From a checkpoint of a small transformer trained on Wikipedia: vocabulary 32768, tied embeddings.
Each number is 500 + 25 x the weight over its row's rms, rounded and kept within 0 to 999. Layers, rows and columns count from 0. Numbers have three digits each. The size before them is the row's rms in percent of the matrix's.

# layer 16 attention key, 256x320, rms 0.0552, rows 105-255, columns 256-319
106:499492535514496525536465453520497485521473509485533475452495501478501533459493499469507543498528508515486464465530562484506540575568512455499498509529501517515536516508549517490419496488508480
097:525481537488529503501513506488495503524557477529530476540520497454457485497521521490497504444501523520495515470478500483503487438499497524550499524488508524477512514482587471538506488505503519
099:507473512491484521504527466476493511493548489528496526510518493485511461496479494522480503476505467503508497541446505463556508517472461532484452498511539506536473498538576492546496474516502474
099:518501512557524457499493480510523497511515524502479450468518508504490477511513523480524500511489550516482478474521483501498522501500535477511570430510480480476512471497416537478489501520477529
110:493493442519492503508499563543550511463468522516453491471512518509541511497516529504522536494563528469510470505522479520501541587505529517526524465521527502518530473501517506519501476499525487
104:469484530501473504462463516477519523507498569477493484485517505511521496519510511497465522493529468486471475493487505510499515548530508493477491489514507508502546473525475519473494551505537446
094:492503549482482513486530455507506504510483501465515549469523469503493513486488489513505533506507460548457530458502547533548473527475498539504496463511488499520527466532471545427502510435501500
104:481486532514515497502542477498473514500510503510469493502497443500541526485470454500506526504481498517510522463499475516516521526504530532501466498543504485518460505518523487488463507516519510
101:483466468499497555491511527513536502505474511483483543540519513489511503509478500513532533505471480481550521508513511486508527515508501482495471548506507477526498487485650515463538507509509472
096:444492512497527489497493573509554480517489542529509506499476515518502521494505498519489501493494515505508481481523504483480497595486501497464515475469478483521475485480494489541512535526549498
091:515480472511497513472456512553502504508497481505500490484532495460518470507503499494511510499496474468529553492459527493522570444508467506510479541513493540469506451511561490509495472485443530
094:498502489523530506515499476503456507523483472499523518506498465480529485511487538475532495528542506459504498512558511491461514478497483496522481542505541515475490530491498526456501505507487528
089:503499456508455517540541495474503513508500528453488499470511511525513513505471515528524514492492486507523520492500458501507513555529498504510485486521496514518472471515336517507510549483504486
094:512513476527525516501490516484487499533488502480484481546474529520528518469495514522475512491540516459503524509539508519501530489505539486511495505490489460489466515508458527518521563521469539
102:476478489471492498506526440512493487515511515493522513448498504430474488514491498493480515484508531499504567462469488520534481488467482541544453492508524496493499503479448520471507501495492526
096:521523455497473526503474540541477519510508468551495526467520483480471500520492520511523488532502478507507491526457486513481549445523446496491467520520497518520508502496698500509527487505490535
101:482487475527513485459525464546493519475499467471469511529495488511492507491473495517491525500522529506511502503532477499504482501459529476474478519529513491520477494515551469525505490483508532
093:516505512495520504507497468484447500510507493506496547536530494512495489492499499492463529492502482492512481463491501479496488448501448507531467563484528521504486480489616491499519485473483518
104:482518488486509453521518459469496509516514532471485489496505505508538461535512537532423491505511471516507509437473482511515506477471507487506529467508481486491527488501351486524486532508500468
102:499529497487522488506536442486504509529524448491520469512505468464500525518514483501519482492518503472533500465535507533503503471546504515507492477507510469489471517511465506472523480515484506
101:518507456509489516502501557481500486478457512495482553507481510522515498493485508516492506485489493480452484466491500541467521522574463530516477486508491481536529477491477502501505520511521510
096:489507490530517544478526530493514482454511495501501541504492510470529490491491490490488481505465489505507533512499528513475528547542463510507460532483497517570449474500480442485497491486509508
101:509449504500478496502507502529504501498487507524478509519531503498483496476499499472499528517514490519505475500509507504479526481489493520523487515509518508503506455466805506531458501503505505
104:497505516451492541504514481513506508543434486508543473503501484475492514508523498484517511498499495506502481462542527504491484515538542466501512528483518495513515557490468495510485506521502528
093:477530519500530519529495514482486500469527512475502527485463515500484516512519452458472460496490484502519498453497499496518504467531513457533523521532477467537448559493505489524487502521503547
105:476512515463472464513500558507487504489529486451545471545484497513452512497544524496495472534527457526507450531478507526479518486524504453538509515465516506497503484510521507532486521522524498
096:518479525483493472502436496477505426486439506511472438503485500484477494476514515488502508505533553489421439487523532507474498483512531517511520465490515537490528529491474507548508494487461516
103:517483485516515488488508522474495488498509469459482575574499467475498484504492515523506483480516436506490516496448520497532501504491492505495454520504512510546467485468496483505529458495505507
104:533498493521515477509467561470523495514547508482522516479489509550519533521453485524530502501467456509470514487478438574459487471584505534538445523507523458517534522520504512537508510511548551
102:464486482492525471474499526472526555466491504478504501549507524555502461532522518478477476455482478490500504487437440488460523533493525505468483489522494479482479512510496490510516524516512503
101:494491487528543477481491483488552504495499509537457467484495504461508493530530489475499523491512558498520468462540488503487477474547493497464464490467484495476522537527503517562493532508497495
097:506532536501517472494477435497524523501513529497496480493476497535533506515484482505526501488515515492497501457534455545504521475530473489500511439514508497505504540474485498470477509538532494
098:517508498502523487547514516512525488539481502497478476531535497447510461504506548471489501494504485517478470521486446476485516495496505471508475520496496512489533469483510515542506477511492499
095:492524471490504532448542458491471524492512498424475530525528513468531507473443486447514494512478485490487507479497494440508511534484536500465492488523498535513491580534475491493500466464441482
111:492485496512466480508489524490522522530543515506525503449517502513499485491515455470481469482477472518478522484463470545525503528494480478575484463510479485501529446498483522507494469488511532
104:480501517512526430529524490505535470519540500555511435500470492510493511546546514483507482515512505497525526463520457539468478493512491504533534529500519466485497486487478527525472520523514542
100:521506504497473460519457522482538488515496524534509470492527476550471507533489525479463487497504414521445414493507528497486523497552471511514503494481521523473551487546490512548513520508536522
099:505516515484518513483505538501524480518517488510513541495500534513518512488517504490477510500448501511516518503489515496464518514493479469521478498486477503515499491471481515487574537512549468
088:505491495522529479536505506478517486478531501511487469508485508467504488509490484483510520484500511453540493476578530529542508460504524498477491501517487476498480480455483477508510498500491490
101:535517493495469492515507482498495494485506510494461535514514469489520480475495497521507494524525457510479547528436473506531513520472485536497492506491473527541519469500495464536447515477482508
097:500497507514530522514483515504490480483443505460470525517477490465507509485470496492520503517540521478503441512558539486501496516469523464478494511501495504546510535496524494461483517491506498
109:514537502512507495533464529498527457512490540504453458509458476543500468510544498471470464486555502512476483526474502495517518468504487506505551494508505492459531488513504477568495474492450463
106:487453494494483508450515485508538509455479505480543506468501525444465498486520529532521514497454489495526520512490522526530509550457494502432514486509468443554522501526500508434493503460470457
102:495499489492512495505514509508491503555505473490521517536493511492486511484497509445519484510474563493451497464484461434453518480494540446502492527527500552495496561473472492515489479508487507
105:511525457533508492531544607497538485502476521487481497491527505503517492507557454503502478490538507483526496526522521485514478500497531505497523493482494477479494474486483508516458523502575494
102:492515468463493530548490512477504536500502492495523456515476519554487506519466469525464515503461501491489507489537478523532498456507507487449490509485532483470513547474515492486515511521485516
101:511490466490532508482519534489550430501487515513510506474510499483501510517498524489509480443502504504493531453505488513453468479472497549536465473496507493502495491493511486510499525494518530
106:490491478505520489456520499511482481563478487468505563542505507478483528505464513511512505520518492511514507497489513432457505519446505459474461550513502520471491459544505517494494459497475505
108:481503476520445483453496507473528517455486496466472503508497508524536483510503489477518528516497479467529449499524529469520509530550528493479491497478482494495514526508504495528464501493530468
097:465521505486505536478490490498510517493444481547526489517484522514500497461489524521510509491517497532500469448492471447453541520499519485470491507533492526483462530513523488482547534494494527
099:491540501479566545501515496509492486469478479508497464486480482465513467482545520484502503500506457483527543529532505519489519539510478508483531457505491492483473518476434494455501480498449456
102:518493519504472520495468436511474525503499465483494561514501483478483522480492514552481533521484485518501490524464510469525498498477480471482467520493481528560503504500473461470537522483514482
103:495462513510498525491504484499493504505493462495505511497529502470490492497491569499513517473484500477526522501483511509467492520487446452524461491497506493515528482502507487485505515522464540
097:484455473517476492493472521471560479463492509483462495490483498491462481497499540490497509445528484500458461474487520581486504534511501509512493473519531501518532491496505543501534480494497505
106:489492503509507556509508524514486527466511512518499513461511492506512521502507480496495523467489488521496448525487493541505490549502489466491510489496510515492500551517497515505488446509511476
097:476496518487507499501491472533506511531539493540532483503486488481509527491477531527503486533467516530476507501472481542448492527520467490476464509481516500514547519581511511480447549488515520
111:501499455471462495505516574481521493499538510478542550484528508544461568530476523498518484493493461508447497548425465484514506493495474492489485523514508523485507457467503496547491506502510499
088:500496523444519513509517549526492522482511494469542467493521500454482459470498508470499465533489421507482525514525504522479500472530504516499461491511503452486509495514519486530467463504496510
087:495521504479549523514489503513488484492520490504542455472476485467527526476496513471498487485511451515486492510540523575485494509532465518522519481521525471483525470521496529474474471513485520
109:505496565479538491513526429517524505513501489471501544533486469489460487547512531471475509484523502499489538468476502531501485481490523445548455531511522529548465486432494468506514500541540489
100:514502504512494502503511496505505509542511517484477454486531519514491520521486488480496524466500513481512518460496487522523476476507506470512522508531523506448497500435515526497555447507466463
107:505508505489488495498524510509482473512546497554455530444503481482501503523483515495500499500495511516469495499473514469493483479509421493506528497468499537481519466519520513512503466502484465
097:482496522463546507513463510482473523544539456522537494552463482540507545493488505492469496527472488512467504507508480463483506500555517493512459569467491489544491548508517480533500499507476545
113:497509500503512503457508426513563459483508509462463478517493502504544505496463479495492517480495524517536448528534497520505505527471475527500530464488509490506519474503458511480508522500531471
094:488497478460502496482517512502510524557490507528549460499496530515525496510477475517509517502455486494504535462517527519511523497458526558452531471451513483483475459474538493487504537483532486
110:507513499471482501510492476517496506493528498544534487507488472454468539477458509479557504519473475494467529513503497507463475481513455489481485535543507504470517528469521521491515471517508549
099:501516443506564524491461502489507478484485473435484490556504476473520554461463460463500493488523508508496518509525507470503514468483528505479449513534507517548483541473508471528485486483493504
094:504501487521483512526498554523494478546519477492525450534464486527466506474550507481479479531496518501511479561540507510468502520556488470486507517482526458471507491573453526473483489533474470
105:509488453509503505480571518500545431485516495486513477493496504446511489488497491473517466489490484500515554487520511523496491504483504562499519494505499489506510479486493506548522493491493525
098:494554449487521512483574454517472519524495489487485510500542510521516502507490480510505486505501507510512561506457471440473500487478508505502508532512512509520482493515530443507491506514500503
104:497489522528501510448500507496470512468464515493523505536473489521524476490516480467525485509451507502505466519523492500503502540489513511464534472498507488479513514536523489436449516487499482
100:490488528471523472503477489525514481518512508530553490508456495494483546525509508479482527510519519497466462493513528533477507500497484487533529513502521553487507471465492553455508459555533482
101:488525561524482494483479450514458527505484537553505437504496523521515459520470520497496519493507499509514470475508467512494505505468496516455532478508494506435511482535539506486505531490467518
102:476489487478501489500550488508543530506495526466535472512505515529453481508497478492490497493476523522498474473458488550501474518460540463470469489487503505498529486481516495542469516528572511
097:490491511491496523488538447480509532498483503507488527466484505517499480499508482555542518506515475506538547433464515489531502501501491507502485527521494514542474512484501468532523498486499526
094:489482527506488539507488507493470525484444486497464525524508507472514491506432535481491541490485550458476452480546534519489477542483533480462477487484496540517539548464465515484507507514484523
093:506501506503505459521494476480482530474498495506531445526531512463519442512486499492510478513491478465519490457552519508488477468467534539506491488466478496458500480486476498519486515498497509
105:484499483505539525494487502515529489510539466576522460475477501512475541490547494536525491483519515490536528511512490536477492457495465494512541507509525460511482496489507505447544511491471531
105:492517508481526495489516455513505542494524487500550536471523482495466524515522486477490486511476514487499563457496469473460506540501524479514473469498499528507483538457414488502507508472477521
103:492480542488536527502449563509518499494480514524501466480485527506513508495523534466528523489519490488467479546506518522493488507507511528465480508484486484495517524467545486517482499501498470
110:500500459526473496481524513479479526476515502529501533447522513527519476494495509538484514487457489499532507509485500512537497534473458510465487481507476498536507465513467510491530527486526468
112:484501525541488479518510489511518543494489516499462486478530490494539504487507541462518529481533467513497514477495510526500500547496513507493527511516492516517516494475499499481504448501523448
101:484555444526493492538512497505517480487505482558524490471488487494489510491511489523487505485487478498528493479519532442509506512526471477471524541522496500526475493488503477542525492528532522
096:472517514480521524479473473519473544519518487538513510472487508526479549491477505526496500525518511534464516499459476487463531509472530484457513518515510512523516547492505505507513510489497546
092:511496496528518503508484572458545513505508504512493517511518505520481512508482518499475487501531494522503445460518528516513491473520492446489464542513464505494487510472487505542554525504584523
108:514489482472457482485442505472480521474527511509523495468498504541506535485458528529546490514491514518459475513499488498476508501522488517465480522513511478505549545550482527510500499494464462
095:491473474506488489496510480498448538470531479546519497513509470454511523500543482459474505483462503510520528491478474492508491508485496520526504493510502514503501479504549509519460489491512523
099:480492512455540524504495466507478489489464470442518494510509503462504537477516516519501480498484423512450535513453501513504484505507533517463510471501495495554511552522524477476470491451452482
097:501515474487469464532485545514513486448536492472516536474501491496512526517506476490510506520490456506529539532506473526524506537541499494506538497527508490504469504495483486491443515494498504
113:503526443526493528506479483503501469489502513532490485493498482491510482478531481542506439512513527507526518488504497487504507452513524572505542496541508482509478500507545448535513524467511515
110:493510521488487507501512551515522477492466522502471510512514517458512501481491488432509511496503501474482488531541513491496516480489494483502526479511511517432513514482540548488503459490448447
096:479484502478535570498533501505480505532483473485485469509500516526511562496511494485525514489501473499488517526478516519497456510512516514475486524450506500516506527477568519489491471536495500
126:491520480518497498482485512480538530482490519445487539535504486545505488507435505517514487499505477503511467541514538472458540532469495513488487501527484493487498498474486501472514463538514471
117:486500489509524491477516460483507496482497528474522543474486500479471491532465523480501496458515467497484486457456485531530487469471495467507467469554482497510483486537531462500517499461559516
101:523507470486477567508457453478485521512495451503532507482489505479507481461474483551509473483502473461470503526449506456535515515475487498471503504511488499546517533465428478521539489488486529
121:507473529475484469494496521491519445545472522515500512530493496518484446540473560480501505511480440461460522459509510505489516487510492516500535511488514494488489488512483536479524490479442513
111:471522525510450479519483482523457540497499483492523507503508479534506500489534499503515475515486502528505484493460463520485511484563482452511496519522502503493499549533542496529459506542531544
112:517510528480567480516499479497502460531499501490494492496506490440478529495469511539488484490512520506525511486557530501483483494486484546536519521486481453545510495515493474516498523502506529
108:494499499466462552490472500522453542545468495505486527507436498585503489498465495532500488555505473504476506526478508483508497513559533506452506539477517479484504560541450479507519495495447508
118:430510506494502489469450491505463530458499495500528508500499510491509487517471518451514444518483539503444495461512462516471475518468512469505501493543483507490510549526487535453487514495450547
112:489528482506496498500461512484477475479455506490473444512526490507534518528504557518508504499510444472505442527498474488458502516507494524481499434482503522473533501505535490502486496504496483
113:518487486493449473453532511488499519512512478477459496544520498469512540491499446489513527539497455541518480554492526466525486481501476481512503546474511496534502507575457498512505501462472471
113:510488505502516539518506578497512484486538487523484477468504485496495474493522556505483482476459458509532526505493511560483486536510473517527496495515499465509532509497477514524549499511477494
106:489479510500509519494480477525473511495481514517497507512482521523512514528460507490506532510483536514542539531550518508497481524468480502505485496541466485486504507504467484441493531500509501
113:489523493518479457501509459530501527492583500569527497477499500509476561485478497522490508492491509538518488478495447547454496451529444495486531501501511498471523504551610524498471512505517544
102:487509527480568518483528440505459512492538470538516486478486529498500519476508479485493510498454525512515563450507486511464482484535492519495491496489515514514469558493514494478509492509455493
100:475511510493511482481481509547495504484478495587478486431474496513522522520549510501526531517545509510499511490515498536498500534537502464521535515486480514486477499488450472472493531524523529
117:505552494481517511530501438525499531475479466446480439521509494430528508480482502519522480484526548492510540522504499461526508477527523483478543506534501494477477547457459466495502499460460482
104:484488497514479515461507490509458537461457468512477494501527531521532449496519545507497540483504561488522516475468507481482499501477488489485499504504496519491482510503471504490581530505472463
090:476530518471515492526508455504508526551504520508505512503506479512480500495498527476510487468511456505514542473458464498503481514520506482495506517529500481521511499536528467496512479487497512
102:485526564485499507509494496524478567521518477529475509536514487489535489510501494505476507523485534514543530520502472491508470525534473449537474532487476481510515532501398521491479515499514529
113:516499539520525510491539501512480481502525512527488519443496520538497493503502498492499459507453529485478520485500498528467493496489512523503508473499501516529496532507451534510495463504492511
111:478494531488550491469508451481525503482490519433510480503472512492491463531489465460507490500496484495453485452504493502484485488440541557527486477471485486548516478506560473512455501547543486
104:507518474492508475536504445504534500487479494543469430482496499475531468526534540516477528457497550488541541480538483517476492477526455547495550470515523492482509484471451516463533497494445478
119:518516469511471464519461504500525468496560509487526518503463525559452498505482511516478490516482511471442546532418447514508519492549474507513497478500511506469535456504449515536513507476479500
098:489515488501480474514530475524555502532573490504502498486524510518514502514521451496496532463490497508544506521454438514506489522526470476505471487496532476484500446521469525519469496530570516
121:506481502475487486483486517502523496531488475484531505551505502473507528495477463494523479511492486527508534502501505500477490513475517484550496537478537477514472503498447480493501521492555526
124:495477493515519472498499509491453453505507493500528531524494476502508513462486520479492454522524528500462508516513511458461504525464486529529485458470477547476525469521482516538434505503459531
105:522455503501494511518522533514490526498502488503503490532524487474498524488523495505521505486572566481545466502498505486477509492485525452511504502484511517470539449483499482544505495522567508
117:501526469466536496499532487521514478502524477492498509509467467480504523491538515463528477506520529498473528498468460528451490514522518489521475501515528493505490521524440482542492500522570502
109:498498518481498485507455491510479530521515484525444465503489514531500480522519445508462488511504549493497491502522496468538487483511500513520513494469492514487505488478450464500489529508473435
109:505488489532523528507461525502493517524500480490517462494485491516501485493487582489535481527485526485466532474501455497491514518510516455493480488521474504466495501518530510549474493506500480
118:485487535469498507489501480487456536492470478537551504523510503497501470513498551515511559502466436497541526445487501510452484516521510515518469512488509498518481516509506478490498548516491555
111:497464492530498517477467564490500493498502496529540463489527545534506507489478490494513484514469536498499491500511499509477520490495494470474472488489471469481498510510514545504531548502526485
111:476489505538519491466519473481506542490463529470514450490487541490488494527524520459503529479533510507552469487533490490501508531463555487468498500476473477464539511507528503518524504494476484
111:495531494503534460496537483481533478496513504488487528506511502466524570502512469468497526479550467520505515487482513511505511504505500466528493485488490542490478493405525495547530510489525513
111:524519511540517485458485523513496465486504505507480520473512466511492487498498525522489485503545522508507484482496522441485516497501480531575497498488478494535500504524457466511500513515460505
112:523499467525504518492508466504470477505498476485500501557492512465480520452513498522500503514464528481489528532508503447488502463500506518484498521528527500520499536501582509500506503490443500
107:501503495503496488505427492487464506494474521479498499513501504543506567516456508488520505507521503504472452578487499498502499518505524479497505484494477499519543511518521490467463485481524480
108:488518489541492496536542538480493522501500513484459499508508505500500457497505488492487483493545558489527516488521504454448518487495524508526496505504495490495486469552527471507477498507530479
104:520536498454511511522514463521523475538492495451528486522519516469508522440493473495504539516529497504511481488536522488521521496515505485470473515477494535466508503446561500516475508507539517
095:494530467500466501512523497504528500598540515552481515466515489544491526509518483474498490491488493517506521489476460439489491520525492490500495558515511492520482496515487485513545496523552492
104:508559472506547492484546513519490497464538511424538494499472504503518523490466475494495519512482494518526524510498480481466513500519490476499464501478517471517504518489417488506482510506520490
112:496559516537457507490483479505494546496545510524494506445496489558531492512508502509494492470483468524524517522469507534547483520546524517496559521551472467506480530556488493520518500507518479
112:494504478516509485509507500478498499442551487489581492488451507469458535513485545484505511468490497476501512507514482492475496488499512522486521505492527501486502529479488519505550469505425508
120:478506515459494485509493495496506495528471456535504487538480513470491470464540512524500482498481507496530490507529526501490504475528515511495519528518468471479464488531560519508502520499467513
098:491494567487512493477496460486491572516473502540498503555516496551505490501509489494511481501466454549510485455509430538501482501493495494520475470537520510480500514530546507496490484476538519
097:481537428500529512529512502516498489535514530536503516432522506500492511495524498504501461488519490513512559481493478465495493527521493511473497526514485480490487503552440482515488486470484518
097:519523494511477508495541482518537516573513516472476496512563491503513524513454445465523510483487515502542494477541516468556495481515506467485511552535503497522484504459525495489550493498515472
115:486517491544481560500521522504537500535507513538495551458509501528513507503493446482494523464465516503495513512464489529548497517468536461505484497498523513511476533470510534473520443515537498
103:491494468457517521516547464506504481512511476476542482490510508502511539486534490504488540510500518500511533508488510442478497543481525533471475504442505512505502519490530520508438480510501483
103:507506486510491512482497461491511500484506490488512514508462483509499435471508497518479502473502496490500480483488508496525518489498514498499506494516485513487477484467497492509563519487481506
112:494502477515513506505486506495501474487502469532504500516510494451504510484487496462525493484468505492447559493463494483477516455535489495507506489517502529523475504512497522511530477464454514
098:524471491545473470476527439500500522466518517505482469503495517474512478513488477535487534522457528499544488512526526454542520508495503466440519501475510483513489503497399515461519515478485460
107:509491492530477507475444536480480466452473510554507502494473525527501509488510487522508532519488512509485492528493477493479516482539511501471494499501517498479486518561477496529516559465504500
080:468526486489516487511475426506536518547498526519505480471506494553502526496499519465492457472483483521470511481492470500506489533492482517510507489527494500514517508494501490482526470495528514
115:520448488530493467489484517458520485529525513480492543534535512494478492475511472480466460503530519541527471494520490477520506466479512498525465479488508502480522475531534517549511511457494502
107:499509485503500508516481504493467458510527501525463531456497500495519553486482485528473484508505514516489488543514515466466497508508493535512525490489514490501489522540524509489482496497477489
116:484532561482501479529471477511501496517472502517545491522498486499490534489494540452496536494465512521443472518474484467473508539504516471525536519492499528496502535505472486481500462490497492
120:515492526499498498521478473511489498526548484532503497510464504538487545474512482546495476516507518497479476537455457534517501499538511488518509545480504498511519504502510487497521494522511560
121:493518490495457527469555546514475478536450498478449494517517505544527507517475489514499500521483516495492491459485531514487516525451504469511563460492521518505479491486474506466536541499539515